config = dict(
    n_layer=10,
    n_kv_head=1,
    tie_embeddings=False,
    lr_head=0.00543,
    final_lr_fraction=0.02,
    seq_len=768,
)
Each number is 128 + 32 x the weight over its row's rms, rounded and kept within 0 to 255. Layers, rows and columns count from 0. Numbers have three digits each. The size before them is the row's rms in percent of the matrix's.

# up: layer 5 MLP up, 3584x448, rms 0.0641, rows 966-1065, columns 192-255
# down: layer 5 MLP down (transposed), 3584x448, rms 0.0579, rows 966-1065, columns 192-255
up966 089:110109149177077126157147122122110166130092206122116082113144165124162149113186109096131181140144093182136131166124113128123132114143148137068082082091144166151145119109154153105125138087091121
down966 091:145119120125196120098135114090104128123143138121171152080173126071103190073162149134144061099130150174171107147113143176168155134129155151114143064113112152125116131114108141129161228115129108
up967 098:128177152120154068197146086125143113090141141109126178144091156141132123181092116070096109112120212125170122217151130132126139072102117116140130124141103159110115173121146148154113149138126123
down967 097:124160145109131159168103127059146128176100137104071111099149061115115116141092128160077147182115143117154144037113120101137153155098174114159113154133111135084173142129094085135149178151057181
up968 112:044136152108155154122126175125099165131086169133152090097197118079120125157131154126110145127090173099159155133175116110135105132046117102129177164128164114122140122153165141090119080081138100
down968 110:165159147122130095172187138150161167123132111112152163129157063114174077114136146102131160151177101088176162220158105130152101174175101137141175099079099126080173149161124179070157147138182135
up969 087:119181136112128110129070104131149158120135145115079104096079099083154136140169172167142140121235147104122070121165181134167144105075194142133123085130163102098088116110103103087111148143195097
down969 088:188091135156174130170106144176103075124052208199148096131089110084140117147093151092138192126115101144080200126141127129137112056144111081122118127133152149091123118104081100080151117155138142
up970 114:152138175123178144124158169113108121147190114144146130083123126132181120148106112160108110170110155111165111128128184142106115132133073046110091092164108118136088136080128143117186126076162137
down970 113:150148110099188085162161143127148104113086181186127192121127108114177138095140141102156195087151105132098125082093090109164147110098154104167086149095163161062116161114111111045120062131102163
up971 109:079075127157131165076192139095141110138133154121102138097076135152150063121110088168122161117176131174131127151143166069193097116123142135158150122153162115101170116154128162135093146158142095
down971 105:102074120136126127069125116071124073131132138096151176139064083104114106177097181140117112166168165110099220139053139111151111099106127118124136163148129104129150139145126138107107147095058140
up972 107:106145181162125141193108169085116067095101181127128088130083157119144077128111163110126166124107092168134207129132116084211110131121182121112204124195127108185112160188106117091110191132075174
down972 110:138171159171134161205130117162117117126137088105135085091120193064179175056114152117114144160123091153125141157113150124169120102115112108160065108126109067163091103116105138135088171109175112
up973 099:160154114131083166072137129093132116137153183150190131129137129150175125148165152160129118143113132148151132083179122108121148139125072142164102170060146177129178109158157134190052080137115189
down973 102:173149186120118084152150118121104129086112162136138161121127183125038123168156144117170154068096150129129162114116142131128073131132114152140120118090138135119079091080142149113125125137124167
up974 115:093177169143150070117102168156049089178124134156175127087099103155187198126102184125063077168137143092183100088075134092148111144084139110080090177200169139129121153176134152167090120122165074
down974 112:153073076076078116130133138171108119139147060140115130112134094119096171101128130166133143126116115137101110171126184129108115099160181129054150067140106125145173107130188111171138121102076100
up975 105:126140169119151115119086127120184142136103172123153129100177094118166157172120161155145116124170199154176138073207127110151074156087120145106118095092102064085096137103172110129107165136119144
down975 101:093127120142113072127092135116150058080131104176157151094140148130201089021107128194149100121151134125095125126146118111110134127101099108125146093168091136043152124111126147069135152161042151
up976 105:132135137156128165164129120122116124119141141096103125170127113161179169145094130186105115156174139127151102085046123138189124115129095119108068167157061082084145162083130192157133142161188123
down976 104:165137132016115147123153172108085115108122142113119120087135126109096134094163120192151148078125093092180182137156090148158126144138163121099101151109148150092180154132131122091130127138171103
up977 100:116148061163100216091150135154094140103096181108124120109122106168134127130114154153026133147151098177108123077137163126186167167094134114088157110183136097139068134128103178133132132100130130
down977 102:112144106132189100147130088136094087144170136104181178136143075123151151143092142162143124146118127128090145093068177119068156138173174141125110147107145131170192108166074113124127146158115097
up978 099:125181153150115161114164158147110113124142148083134104080062121111150171114120148084096161135191141190123092125117111186170146167187120143158116174079114154155109122119162183103161133069123066
down978 099:153164113077115143142140169144087107091134152115089141117178126104139148174148072122135128150138093150135116148108100083081101116140145111125093139168081087123129130177124156190107096221128113
up979 098:142178142117121128117082117098112128140120128126178136158141142130113079117082094102138126148112126163160136123120132103136120149155174070116116112207107085137088135174135139120101085125182093
down979 097:125155105171126083099135128092141120142124136114100114123158160123102087101146135144114163161091151186072070210095133184152044109136122100176148169175179167175094096171131133139130096134129106
up980 111:131109128148085122131142114089098108126093173113153166102102135124133097127102108086131133114146101176120135085137102150208151112066097099090167149133208128140121104150101171126122155140161116
down980 110:148122114142084098092091085128167190134076131067130146129149085177121148160143075082093133134142145096129234163092091132125144139125056166142120098119113071113174162125106141117109132144096110
up981 094:096129166132072087092138156101111127122119130161176134158146193151218129131100133159205127068153145092151127179132191088138133156076143118127124113096133125135066166044175085104108145170137140
down981 097:101098141095149137124103092115146144090100092077095075106152134123169076200166129129151126100157072139144127126092137153137123126173152175133135123173156151113126113053106146125106185125161136
up982 099:159123202140125116146156120120122108182166111177127144147132190091146117125061168115091102108186140107186077112094106160128076081167135144121158092153096102051078101155158146157078118162111091
down982 101:151093125138076130230123137099122154139121151141141136093127086108127138098121167082082142119198206123118116182135103142129139147130128157144127125090107149155126158171089150110149129143097110
up983 114:155144109141157079082126050139136154177155156056122165117180089143133102121110119148162028143120078096122121126195182111187156134158103085195122096169081142122153162188125166131137142145138136
down983 109:189135134067138120140078089173106130126131123121105067086131095080125087166127176123124113124108164151077115141120135157211057200080198138171110149116150134107099149120128119089175132119096115
up984 106:095139118148120112094115097155111167153082159130133178166142160095141065107137069094156128068127111128185116184174117095175101168149129100226080094104086115099121148178095150166147087102192076
down984 105:093092126102047093201124157086074155125088118109091203186118110077148163152126097142134161083102118097145106154156118157138074192178165137153127138121142072088158153113088085161140135139177092
up985 098:146079179115120143134180131096082140127113168104146166202040120060110099170125091085156141070152161143121080092126103085160103160127115124178131126068155094110055147136104142106126128165093178
down985 096:145155098179183122111130171096155155186183111156116073052136080098097126171157150129118146137074146140115132141188139136180150147096155158091106203132092077130162100143137150115137125188125107
up986 111:148081087157112103179077093121087143198101141127179081131114115128165151144087119175153120113108146107189040079184068147174113134109150100183057090118154152100085055091156111133092150103183120
down986 109:188078142125078113130126137159212173104137080099151160131122127161131173132116104093164144128136134127136123115159143159071138150099111155088105184108182087172131113123105102078115104136136137
up987 111:130155090160119160127106086100161114064138138085187167096138115145119144112102110137085094138125127118089112115108149091110115154104154082118102106130112114106093149118150129124109133049194105
down987 108:105099119156104093142110079099143135143150134102103152101201157125098097149134163133137211114105072146085105178111142112106093191192089128157135141178139175120116108193130152124120168123203186
up988 104:167098106173111165160106098102106176063157178110132116081116099127104102156154091165161123099141141133130124086124194150145143106144157112097163165111179163131120107090115148059087084099115134
down988 105:155184120095096158158136105079178176130107163138110155125118094101098118089077145077185147095161133120078135080108105161139127129115110114123105098117119133075083124110091115099156100110126131
up989 107:099165117114105150175183053164156180120167118051152155172114206085149114116134138094150088110174079110116144117181109163170076092131145119114092117126095141124143147170092117101157140145147104
down989 106:141146092081125126079157125101134085099112113131087133076139148113082194167123115180147101111123110124163106153121104135145105207184106191135090099183164096102120193145145137117145098123107107
up990 086:093138172147119176107124120115117100092085132134109154204101183104176160133117086162115095091196136138153118097111175116121085138156152125136108209094104107140084164122120156110131156144135120
down990 084:205131170062120144108146171101114097166128139110117139068203076200084118158135084026127113123055156073109171158163114096167211114099131105070201120137136111084108099116066129119124120149074154
up991 098:137146113137127162167183131121123183154139138076122076129167161145141169169119075111138140163154106195105157161115072130147165163098097084146118203121108145109162085158084101070051150106114158
down991 097:082067128076097132097134088028130136116164067100082145116139143094162142139121044101130180155090168108108117161113091145126105068165104126143108126106111135125182112141152165146145214084104106
up992 105:082172126139137131094127145124160109086134140051176076118104090103146092169091148113152187104134121178134105134122112134148112083145057122101147179118139146096158149124112111143103159151108203
down992 102:184155130095093095140108171105111133117160114129120140125063174046075073172125081160134102135163124114094108158106111107116102083140094124134201159167118109115179153111190169126105090157211108
up993 094:120176117174151127101184106144168143100130164131145092148125165063145170152155087148104099126147149143198118115120154111094109091131126108133149159108194154140101157156101133121106193151162126
down993 095:069116105065149123201136171120099084149114148125114074073120122158136136184157125127152180167110129119147116192121120125135130147113102172143089160149110170140120097155136144186127073197075198
up994 114:148133153178110137125126111142154166180117133139165155162120130160150142146161170150093104133177127106121165144127145139150122147122119108131160160108119125149177071152181088096132205128166143
down994 113:161134139126201105124147131124098104145118084118123111120109123105094112152120161114138137133187114204129109125139146171156118065136167109171171158176115137106142193122136116145145178090106121
up995 100:144127129186132164115165084056090094162117176107137133184114171031124116158088103104191151130179129133140127105176118135152145130124166119187129118164147076123149116163106085133099106157136085
down995 100:080125126089142085118141162149201144080131110105060096140137110142139144176069117164084100154106146157147124107188157108052126145155091153088106093164128098148133103138114035151128134166114098
up996 108:152131063153101148178137100115130094147126163097067156163104185118131169122173095133128116135094118087101085106187207118113146160067181119106119149164138162071161088141124208148091193109098102
down996 106:137092156122111110135164089113086152145185102163163121094135124126106197133102178100094123078095111111110142135103164098132145119146102136076176159145119067104147097139130135176119124134108157
up997 095:105145149134088136137086090136149152141145140139118143133098106115147138147129110131160106086124096097146139132136128066140126144097139108105065135170148160126114143129126132092105095087158109
down997 094:131150176122138106164062054124135089094128162117108138070073119156126089137109126053139072129157145139128151137129148163167067161103143100117090050091151072180107117128125152144116136136153060
up998 097:093076165160106127133102107108103128119094143090108146168084149140135115160153127102180167105119223168148095123173166128150124128176100106140097164217144109093146109119102074131122141112116125
down998 098:095119178138068131103103163146142166122113099114145230124181061139144098122105183136189134161151135150117133110150168147152144115163111090143156122130130102175117134127164152121133146099135131
up999 088:177118091173151143116132132109122114147146134115201103126133115164125154128127124134129124148097135114148116137152144064139112130141116092174101134135109099156157113162111153122087108071208137
down999 092:107136157130083151143144166120189126126117117136158109126099129213155098071135049159087092173133137087127150140161126113106128124123148108128134159078113135163158144154093197154164100083102100
up1000 081:128127156185095126112140135043131157142089152136200128162131112151124123110082114102127138134138084107195166067125111162139116137110163142174121078102110195116127099146186138138119160153205135
down1000 089:094146108080155137163135127211130113117150108093105109089113201063202108139113119174128150125096176163067090129108119080172130134149124101098080152155144095108109098101076125120118122144070097
up1001 097:112155149132082072114116119129110106140159142062189171164067099105142101150125142108154162102191110129089083086142098131159040110134195089100076142096123096124160117103167157076101109072113115
down1001 089:167138179209163170151162133104141137120088106143193063129131150108115165150114149096138162130123148134110106143115118098099143151199173082095128119106104111101118138125062126146191101144104142
up1002 095:163121122140059118125127068145077098142099167132153144185119117111140156170103093160144106140155116124108112147145112135155124137127159098167084122101129169050100087176172182167152068157173109
down1002 096:138164180148178139115112077174173105119115113101192103133115086129111078164116087103183143153148114161153150141112119119158158087183132143120127182145103138139084166132094124076157078143145092
up1003 106:124158099112111100127112092114186166138107161087110087123130161124177122127155121136161200080123106120102130149208138103155144144111087103172151106092133091103126144155109149165108046094147123
down1003 111:122171054161138117113089151136142100094117172167092146156152145114141124102104160162143069195122130133126184118064110089202104118110165149171160163153133117139106144133124068156115125185167174
up1004 103:114098139126115062129154120091091159101196115151141076116148128093159193157114113182112101080173136104124149201150114173140088114142163083110120127162155157116088076133051097110074156105161104
down1004 103:079080144118121135140100178103167177075112100114129150152124159135167126115087073122108081093138140128119145094137107179127156136090157098067140102093115158113117127114181079174071135152145217
up1005 105:156120152099153106139117098144156131108093141107144104156094134070117138165114184125095124045166121121149087158172115108140115095149114107091106153100059114084106168104180138149093131092182133
down1005 105:144085172164122178110120161062203122116152105109177145175149115132141036153144152099098123111124130144120111149087114180095130133072141109137098161190127143108155126141174131146165130084125102
up1006 086:128118124156097130141090114132153107131108152137072087069114198146135143144149109129046039112160143076126153138119124122134127120149123117104149169188123104138092123091149145131116141116147099
down1006 087:146109089114139111124136145081070150165117185142157140128152093125049112168104135114098149097088132188171124111116124154125140124166149116166190143162104122122143128107138139163084077113117106
up1007 082:095169193114116163167158121131136153153127123149153181064136127180103136129142191102109134133114111187087117133115111151150160134080173133178136150188127178057133142201138141113098173168170146
down1007 085:143099143136133145129190086152166113081095153118127096131089164060199174117110156138154071109156094146118114084114160069056095095128115114125077087135139126097155142089107103137096128120119145
up1008 103:174153152134118189119146146100118103189167126113153089113114123154129113188107099092148175124145142170188075163124104117129111126106137063119196085115082138114083127173158179115128101140147165
down1008 102:101216090122136102152126141189092104121155141140142165145123102108178114161152120136161104134083115123126111136088106166133122131147127109140121158113140187153142163130141128118144149082164070
up1009 098:107131120155116123142091095164128165139104130109152199122169114148101129132118110111106111155113127105145105142126128087154099128149157070137141147167089105135175105202157128130135173103176121
down1009 097:164110176185143149122094098117127094126063149111130083165114135099089105088053207157128119122120170118143157148110111128138118167094107089143110188061135142156106183133152165110108118146146196
up1010 106:147180159131083117123120122088072126146099157131162150133140150131140086115156172106142129158181071190112122098136143194150107172085058104138145064139120146120103145131118185155069136110174145
down1010 105:157086108172092131162100185100115102108184098150127078111143147129137166126128113108166135157137179140150133168157162105161143104136097105117114127149143118120136090128121125115093131131129088
up1011 105:120105209093095087145111145103109105097094165082116126111101168111135170078162151092147133147173134144118080144141123174119108088128087150138036095157159109115070172141130111118148147123126110
down1011 104:130079129101155102133136087096168143121200125106182173083121057117126108078126117138160111143109135128121076095107111148108124127117149063129136160144163123120163098108124090102059143144088104
up1012 125:096152088093142146161090158131117158142145145127117128121154153118172191134102102102064173170129164141121113133135182108152136119080167095154042175153171131140093108110137084095156101080128096
down1012 118:030127138115055088112112144154099117078174159126111116101118138125073153077141094136149091106171119085120124141147076140171110126091084148122156127071120181133163139148064191103100151086136122
up1013 088:146188112142135141146114141077049117158081124116169154122081123121179163145126128094122149098216148129181054138132137116132114137103150098157103179107103125112195080181139140144154091134143106
down1013 088:108111122173175119160115123114170219103160198124102109171168098203105109069126143076126058174119134126112164139121105141085090168148145132137142148104118148150114085122132056097104143136098133
up1014 100:134143133174166137184165111115143149115086135088123077127081110142153164176090134144140166135131124112102116125115101146104107111145141137107106098157158123130097117158135158203099155171156143
down1014 099:089142179130078130144107130168117118163106098133101172081138124111145138155101172109094082103125148151152129134112156103153111176127132140062174191142101135147123144156165059124119138131090146
up1015 093:109142108147092146085111056132127187084091152101123175127141111128099164075146064074166162072145187112140103136140142174117137132100124115173076114098141166099116145129081155135095146136161112
down1015 098:147125130108147129095145124096095159084084151167161151115093160126139123118148134139151092120134083174164161121114106126111107124127148115163217189179168111152129164141160107142152194135155148
up1016 106:168139077148173097191056119119168129170102111128100100144084197122129137151118138181152152142189107150158074139155156129149121188123132112109072215113115089141166134089125116194091125107138189
down1016 104:121146126096140158132169112104137139106117090134082122154125112091105118116093120145092104140118122129134123165096086162116173138138149074143180129097129160123106097104117118143180144146098085
up1017 097:180150122196134108121129096075117133142100153100126107165077095136131124065133092170078065157184112190233110142156077127182148090137118130196185122096053169136156131096119140166078179143160130
down1017 101:118136114110179150140149138140172149134141152109136168131146172132121139131136095137105186109103139116110145090142123122192155166127149093164097083178116156142148124164184183106132134130116083
up1018 098:057207112138134149145144157089155097102041171106191175140162143124158128174133154132136078060168204152162112110151204094150111170090151107118062119135120150076114155139149196142148115105119139
down1018 097:161173103135147117162195068067138129161130152110175036183096137163132063150092103158128145169125150119131123115148078134062099093170123103104155178080096090146155107111109150067160134147130155
up1019 100:117136121190087110097133150129088112083111168126128130164079082053142120107171156101158135107120142123209152099176156075137112128137090158162117142116151070135147101087135152081147122097063148
down1019 099:105138133179154171158180137152133113132088144169110115129158134132172147120135121178124062150119157159180157166033119079134139115086154134106126147149090145134188171138103110145171086112206094
up1020 111:170178146151140144118146068117163118119124134177127119089079118150183226075119132121079137119166091177151132126043141136152139141043133121119169126178160078097175113166092177124131143074178088
down1020 107:125178140089124147134115126068070128123140117121086169160067128160100167114172130185112090065197085129143084163078127099122124177115166131112154111055201135096148117106098120200192157162152067
up1021 100:095090112138163069052079151128181173089117149078115070096154116123120118148134131130123079082161123116112060117113113019122139087119122117073096205150102153114081125175089129179122150105136103
down1021 098:086090135114125148131157147142135107115157156102099158106108150128172162126177085129143175118126132137096141154083131132112074179142080212147126089115111088135150173121148164133068127170123136
up1022 110:164165167121177108092098147153092195099122113057094177109119142096114145156094102169131066126164084147142130121195131118160147088140159106171063161132141138120121135140162141091140124099153087
down1022 108:160116106062147152089127118150091090176094089137132130138170155117106173137132138132111113140098108110119155167163173084143124105074093130080152068138158110058116151096144111114139145190149180
up1023 100:193090175116101122141135122103111150132120124087110105144122161107121117102130104107137134104101085069109076138136149183178095164099123107119088163112138088073120126093101142104067142151087089
down1023 102:091106136090118064124220065156070150164161132049120176133104159129148141090135080152115130086138095107164172161063098163112039131137093178151186110142092074114065183094146102122173104090127101
up1024 094:104133148126097140096198149126132156172107159138156100104086198108146167104070149114128149128159120124144116070073162094162079121127181089092188124124161074152121116126123095086113112147099140
down1024 095:139151096095127155098130090070219114093143077155138133088127104111137059101106144078160152097103142145114141142164147170176078146112121153186185152094104141150105107180119085127119086137139128
up1025 089:131125161184128153074133135120164148168105128149161096112147175153197130151111179090106136097182188142117138082090132135119089176114109096150124070112102087090075138139108114105120139134127116
down1025 096:109201165188137162188139168169130143119084173155150164139129120195078070046096095123122116155083159142075143118143122112137100144081172110163141106109091123122107132117087178142137120114096150
up1026 098:129156174189150147157092144083155110128069145137151108109126110145147142111097145142134152142165164110120125118150085155157071103091124159169153108105142123101106158147150157098109159078197104
down1026 099:100116116093139129149134140050127121115112145155129125165102129182125157058146075043171088100074139129079162185136067143117131101078155132165133141113101136116159134177099111135155170142136189
up1027 094:118184123185157139102080120118091161149137138095200144129115107054161113171144171143219097114175164094125089131087123129141129170068125149153113146115178073097162091146149148121125090143112122
down1027 089:117109130060151131152124139100112133126075113147129147094101084133094081193216148152090096164115094151116033136110107118112124221150105184130194139117110176096213119110082146169151136196112132
up1028 105:152115185136115170148133111132100108111080184160144147123153180112122145087141103169115035097134133152139128161101126097084127129156147081101067143161150087086167108138100108131167123125121142
down1028 104:092160123114153134119108171119125091222179071090137082087142171119189152155103151126108161151165147154153129095115151183102150105102154131159121164137139110140075131109112078116131107089113143
up1029 093:126137106148139147150105118153177109177064162096112102140153131121108095124134132140135171146123223221162096090089143176182149133141166099125161143146074095123157095138121138083144116177142141
down1029 097:153114113087109127149128181094162160118110185112088092148133108092130139183129081192132164120172126136041117132121145138072141080054136135037144096151130192132175136163133164100096180109104109
up1030 091:081150150152141069105079095127132116135127139143172145125150146147121189089084100113170138112150135138145060138170104121152084199073190119124120162150164130125149102162108142212154068101128092
down1030 090:150091138108135175125112183121123138168118154078122071132135140157139091116138192132179111107111108108081119165074121137157131102139089118097105128138133117106050119187150077063196100070079131
up1031 097:110151121097137127114100134082134123078108198120177142120090197099105154212094155157080173083148154113085102160111125135105142113117154079101150132168103102133140130114074231193103129159143135
down1031 101:080139168139147074111115129128079090113156096114141213189097142077112131139008118139144090137104092132173108112158111080169125161194115054134168133157097083123202150123079138139132184074137116
up1032 089:113151106140155127111133097146097101158092146148155158098061100082148118102130145124132138016117183158140155144142130108124073163137074109137139144143145105120101160086138125114070089136112130
down1032 087:069123169149126098147148123169090114164143164127125135091132102152083105159166106118171111158114163098076114085134147186078107143099168143120111121120171205161179149136116135128097093119187119
up1033 101:140204122158168136158140110125153144114173199122143147139142101168155148077136127091097122115119152157197125152161079164126124131112071089132144151189121143140152153109080123121092169155168090
down1033 100:138179145147127156161153178070093117076131128201160149138103101113130135164175148121120142158154129145135076140112115161148085189134126191093145119177157168118092070147072129106160117110140121
up1034 107:120135085121126127175082110078132129128089193136132180092082176104165190143125090147122132112168102100112091131132101161220133093111175072131066154147156124043108109118136099145094101106109092
down1034 108:123096077140136161121111181112125194144090090133053092111087075104186101154132110171148197118057129114098162043133104114126091139130120141091173178123201099116135127160123102134156080152087143
up1035 100:104109125154116132143138128102180139122139141153111157068162122117109129125138059119153110096121110115111088153134130147118065161081212133136113146110134136088133116164128105076130140131085107
down1035 102:129162166186145167106135069100115155100065115092099134155081091152069176072133135066113099126119200159164123094170178114115122161120086167161160166169121153082085131065105114120143141126167091
up1036 094:146124096126099174132120146128106133192120185155162100086105115146132121095156114155156158159104117136136152122134170142210137151137149116116173119172150145153178103126142120103120136171119155
down1036 094:120083138135114146129127120128117155156193180113126165124156108104192061137131118140167168176200105138072102141109119176123166132141193182194124127155155094159139117114135127128150155147117177
up1037 092:122188112131183126131138137055108169166121150160200179135104126115163173123146158140126137100115113154096096105142099130158122054097122156238130158138118108104140140134185154143062161142151090
down1037 094:114112103164120159091158131089135088145146098125166092173134084154132062148173031175150123148106186084131118106090153134126214157163145124085125073146135165117208138146125101085160119121062115
up1038 097:132139173157111121126155156151128140085124122098118137149167091110145136148150111084119089104204090154068153106110156146132134178107159151136138117148121083103158124110078201132111174097121177
down1038 100:081104175109118186139097066093138197075156141144098164155159206090179134140127119157158144075130108111106153111114185132205113157120122092116079097137101168129110143163199089110132112092068099
up1039 101:162211160147164134134154098132096099136076120121154121156138155160139119137068127154090085103145195114156165126103062177126146126076132142176121148078100135070103120090108199127102137150166095
down1039 105:031129142108155109178113096157142175172047149128113151150135111137110119123193127125146175099137100127097101102123167071064097091140140055170155115106137125120123116148125195161167173134096113
up1040 091:100140101114108100078120147137113155189120124091161158142112115128188123139175101108077088087182091123108092101105177105184143152145172129143055255100150160109105090163141134173122103130077126
down1040 091:145107129138128098155122106100085134139143128126116098115128120093071149158085189087121045085109102130160123158069060150121173125105142122112152110158143155093090145082104109085102157109142137
up1041 106:085180189160164140131146113102113085188116146125132134138148106102127092144156111153149122183124157185174084094121123096210119151120122108157139131217108166135145133195151144118116086147123144
down1041 106:118154131153148148104151146105153157069138160141095127171109166150072077165165081125139061211140081102132091049117135166150188130141112166083163127097172150170121161111131127141145164139144082
up1042 107:090122103119185163126158132106148173100100170076125149133135135113152152106156147148147103089190121173094129107149142129113118125203106107144162113177162106131166121147146178153088151103101101
down1042 102:147158139101127082111161146178104108143177128110083092162137132098099133066155128090147081140120186149184069151173115155109159105113064153139128123174105172161128135113091174209123114136138168
up1043 105:135149114153120108139114129091088113169139150073137110154139193105168152152094126124137181123119127151148153131152126136082137198107139149155117092066106120131135113133081145120136103180128056
down1043 100:089112139165126151148128100141114125179128073169101113172168166178158092126102178165128137165152085119186139155140112077069148137178166174078051138135111199168146236138059114130132104136138141
up1044 112:118133114158116117114067146105104124109135129115180126082090155149123140188099085148171119076158094170085095161161162102111086119101149133086144132151132178156135146094147160147144117156120055
down1044 106:154188092162135093101122200109124190179169141141129114134109081156133153077099093087122070114076141124094141130152122117191167140161159147166157132161121095136117122156125137166150164063155200
up1045 082:144101148137104132095109083091156161082106120142175088063139122143165189147144055173134136138131123133153159145111139157133160175156132138163105159063128116137152100171059067141093147088125136
down1045 085:125142111119168119101121113103128122153130143127121093230155114109136117113134183176140175150163156117148114122055106079119079154098101141105141104125112151115076115120146157147175101135130126
up1046 104:109130118167132110176097124128154153109148161108122112117089149087150152168055126161143136109133130103114084099141121134150162129128138106111081146186189059113101130141122148173141162104148133
down1046 102:201064156118162087189137195139130122137125132096093097127073152164081135146135071140157223085101055089150123151172115114077116079160122164096104131145159061123139064122123170155159137144130113
up1047 106:079148104164194135130100158127125110126148229132098173136126114059152131126111206115139142150142149160101155140171153071178141113133182104159141131101148133154144114184121160114064099066097168
down1047 107:088154141086138171115128122115229129092080104163083120125141112162084132124126091091126149123119144154111077182150075146071116156128139151091194129127124172148151167080159116103120158131105081
up1048 113:161141067172196104185115155133098120125130127072154126122101125108163128107088176126089117125117157120080108141064130171195032069159090103084088066148143134065124139131107137123033177111149139
down1048 107:138122147120127162115159115080115112172134112163151131176127130125093109124120125068106213105091121179218159137136166129151103117061089135173181125152155170137118140159133156157113118117129126
up1049 090:144149141140115125171113126104101112084113158120185095133145178101192181094108105154120159110160158079132148084064100129141134101136113121125152124103131136080119120132157142106122149148158098
down1049 093:163122137103181116099121132071126071151165154162135161187141127116062065129186030094080154170064129165187089148159106124208096129126119130121155205158126120134118150117124133122115131069104116
up1050 097:146189097100089126072147092093101101174158130085137167078147096065119148127082078168103151118124118126099102192178080064122114155090103099143126146099111143098120119096134102126105083149100095
down1050 097:134068174128109099167061141127101097093117156138198116135138117242099125114109133091145144129093131147126150145113171085152118160166126117117140167134076110165118180139081185116116121104161131
up1051 112:115169092166134156150178082103159175155130153123163133100154154172184174104089090100095115179168114116144130126164083134128085115159187138120147089145161061127123116148136127105096211143101126
down1051 113:108127116127150149184169063165114125032074119092179096123124210073089123096170111122090143129110197106147124162194136145135132105095177180099147100111116128193087221115164144127130072145088112
up1052 091:116118133221163120114061135131144149145114194069174078194077161085158153096076128074138095085095139127128140117142136125104113104153092091125103181094108103116123129084145152170145126118124139
down1052 090:128095148128109112094120156121141106146136093126139227108132098140129132162102083126144136171141124123117117174116157168156060131130108093106097109174103125100157105125177101136113105152155119
up1053 113:140205142149111130142130140097152172165109128138155137079085162130107104111118098127086126143155157180159170125118084130185100122114122110137170108103172148168138102120165142146133128129111146
down1053 109:102117168127120151088134132104162081075076130154133204181132097142106181079120089080052097123110104172165098124137104170080142175113107097140155097124151119076109122040105116148155150091149107
up1054 104:106147132114078186136126107116189140159050202110169162160148124132108062151102109166153122135181190246124148105143178143147088122156170066126175131150128103095115142150142076116070142135110116
down1054 106:147080106115117210141149167145118099185115134170099130105085161141132197114138153142131116158148169148161100148146147125081111132106161149126090147144117129105142064056107123108147128120149142
up1055 098:121127100168132076118150170137156218107085172061160152079142172075131111121081102161130179137110147162132140156145146114140121135124146117193088115149145085087080098103150139132078130051127112
down1055 099:119115107120141103129157164172081160139117105120110112138078166112151149096094085129109074115164048136175126129078106108102109130133105143124140124166131125121093131141096126112189145109187118
up1056 103:119105107133127113145118111065080158174137164108168169150144161103085121066136083091140128126210139108142147160118111099135072104076156079132154129191136098132115105177143104108122083125159130
down1056 101:159100114166092098108127100116158192173191156122142182153117131115125124121133128143139167190109129143112120131130149124156081062192146123085126093131119132130169185142157161165181113153121086
up1057 101:049156113184126137155143103124130176153153114110129116147111136160175056112107157137138102135144168137131135132104160145140139164144120119105167146162144137098150146142140195127115121108094102
down1057 097:117124127076072072162158166147185123143176100044089171143108121162144151139142177205112127110151147129076045122084124135146140177126144177101144196140101152130116095154105095145141188144121096
up1058 109:081158106127115145110069154082096109165140159080143087164125117161161134157112150173085163108129120145119149093107142109174101146124135121184082114181118077109141105097116099077105126136102190
down1058 108:067157117144153025103078089165149106111118149042132142184139177153154219189090097097108102045110127113120107098149175122149087151160089095100088155152133156205075158133140132156063129178160143
up1059 083:158139115221117137164173132059120139115089160128126145137106170131138213120095144090079162128160081124170141083101093116184120173096123090160141149101120145109098134128186118131131120123142140
down1059 094:159095133132060147153120163076194150123181108149066140088100133125102135206104093111133138162108080157128172119188097167106164170066128104139174076161151174136163156117115095165164166135184121
up1060 106:135076174128159095145121149115102091157148152126161173192123128134165099105133164052093143129173152171149156102094177098130096134143118095183147109109134122088095105139068164150109189119161151
down1060 106:120097106104153129154137109121170106079156091134142183090110123132063105151113089134127091092134126135146103171117092136188154186145148101133115180111151043157153103143100136157101120139095137
up1061 097:101133136145102120102168125114154159138171161133127109092139124119130189102133079114102084136121164110109139144126076166126130096140088116180154139160128131081130106137156152087046176110184160
down1061 102:150105173162128171081133111070060144141154144124142162124155147149148113120090102125109151121118163115172139099144142082115119153134161090130162118183135109099122109141133118116134093158117131
up1062 092:080162135158128151150148112141093108134109135141079161130197184158129101122106134146139067109105046094208108127138144158157083152124160065139099119128088087101118136139121123128116138124131056
down1062 091:126145139186071112088092168098096086085068101108091153081140138128139115125110152061099148120089122163167120082152094097116220164159117109130196190121083113128145146117145125099102152094156113
up1063 106:197104101114108111138127081133157142182154148080105133161068144136148148148134150083169188139087123126135133135211089157162127108051171096206166102094138087169147136181100134164146125148158053
down1063 108:101141128167124087140154161145175104093120124144063145128156137126171121074072071117080079055133028157157112091146151098144112146115154075121180099145103124098118102118148084137117174119139136
up1064 096:087141105167157148082123102109156141143152119071173123159096121044130145152096150128126140121151152144118146151159129117148064113091090125132129080123123069118108117125127127142101109129073173
down1064 099:106093141117106112154118121103119110099131115108126105117095083132126139143176130159109111142127134120135117171164118104131181170178147105179145148070134140100250124135076114112141191138114155
up1065 088:076118129165165158030138109120112109189113153113132144072179143089133116141084077192126098130080084102132150119144121126124146201129148058148144160147135128133199121187139118092109145085208092
down1065 088:155184169159123139147100096126158158187125065126103214101135065128104208120078123142101135146160129169122103130079134112115102125119158154111133150139125124082137080115116098119110173151166156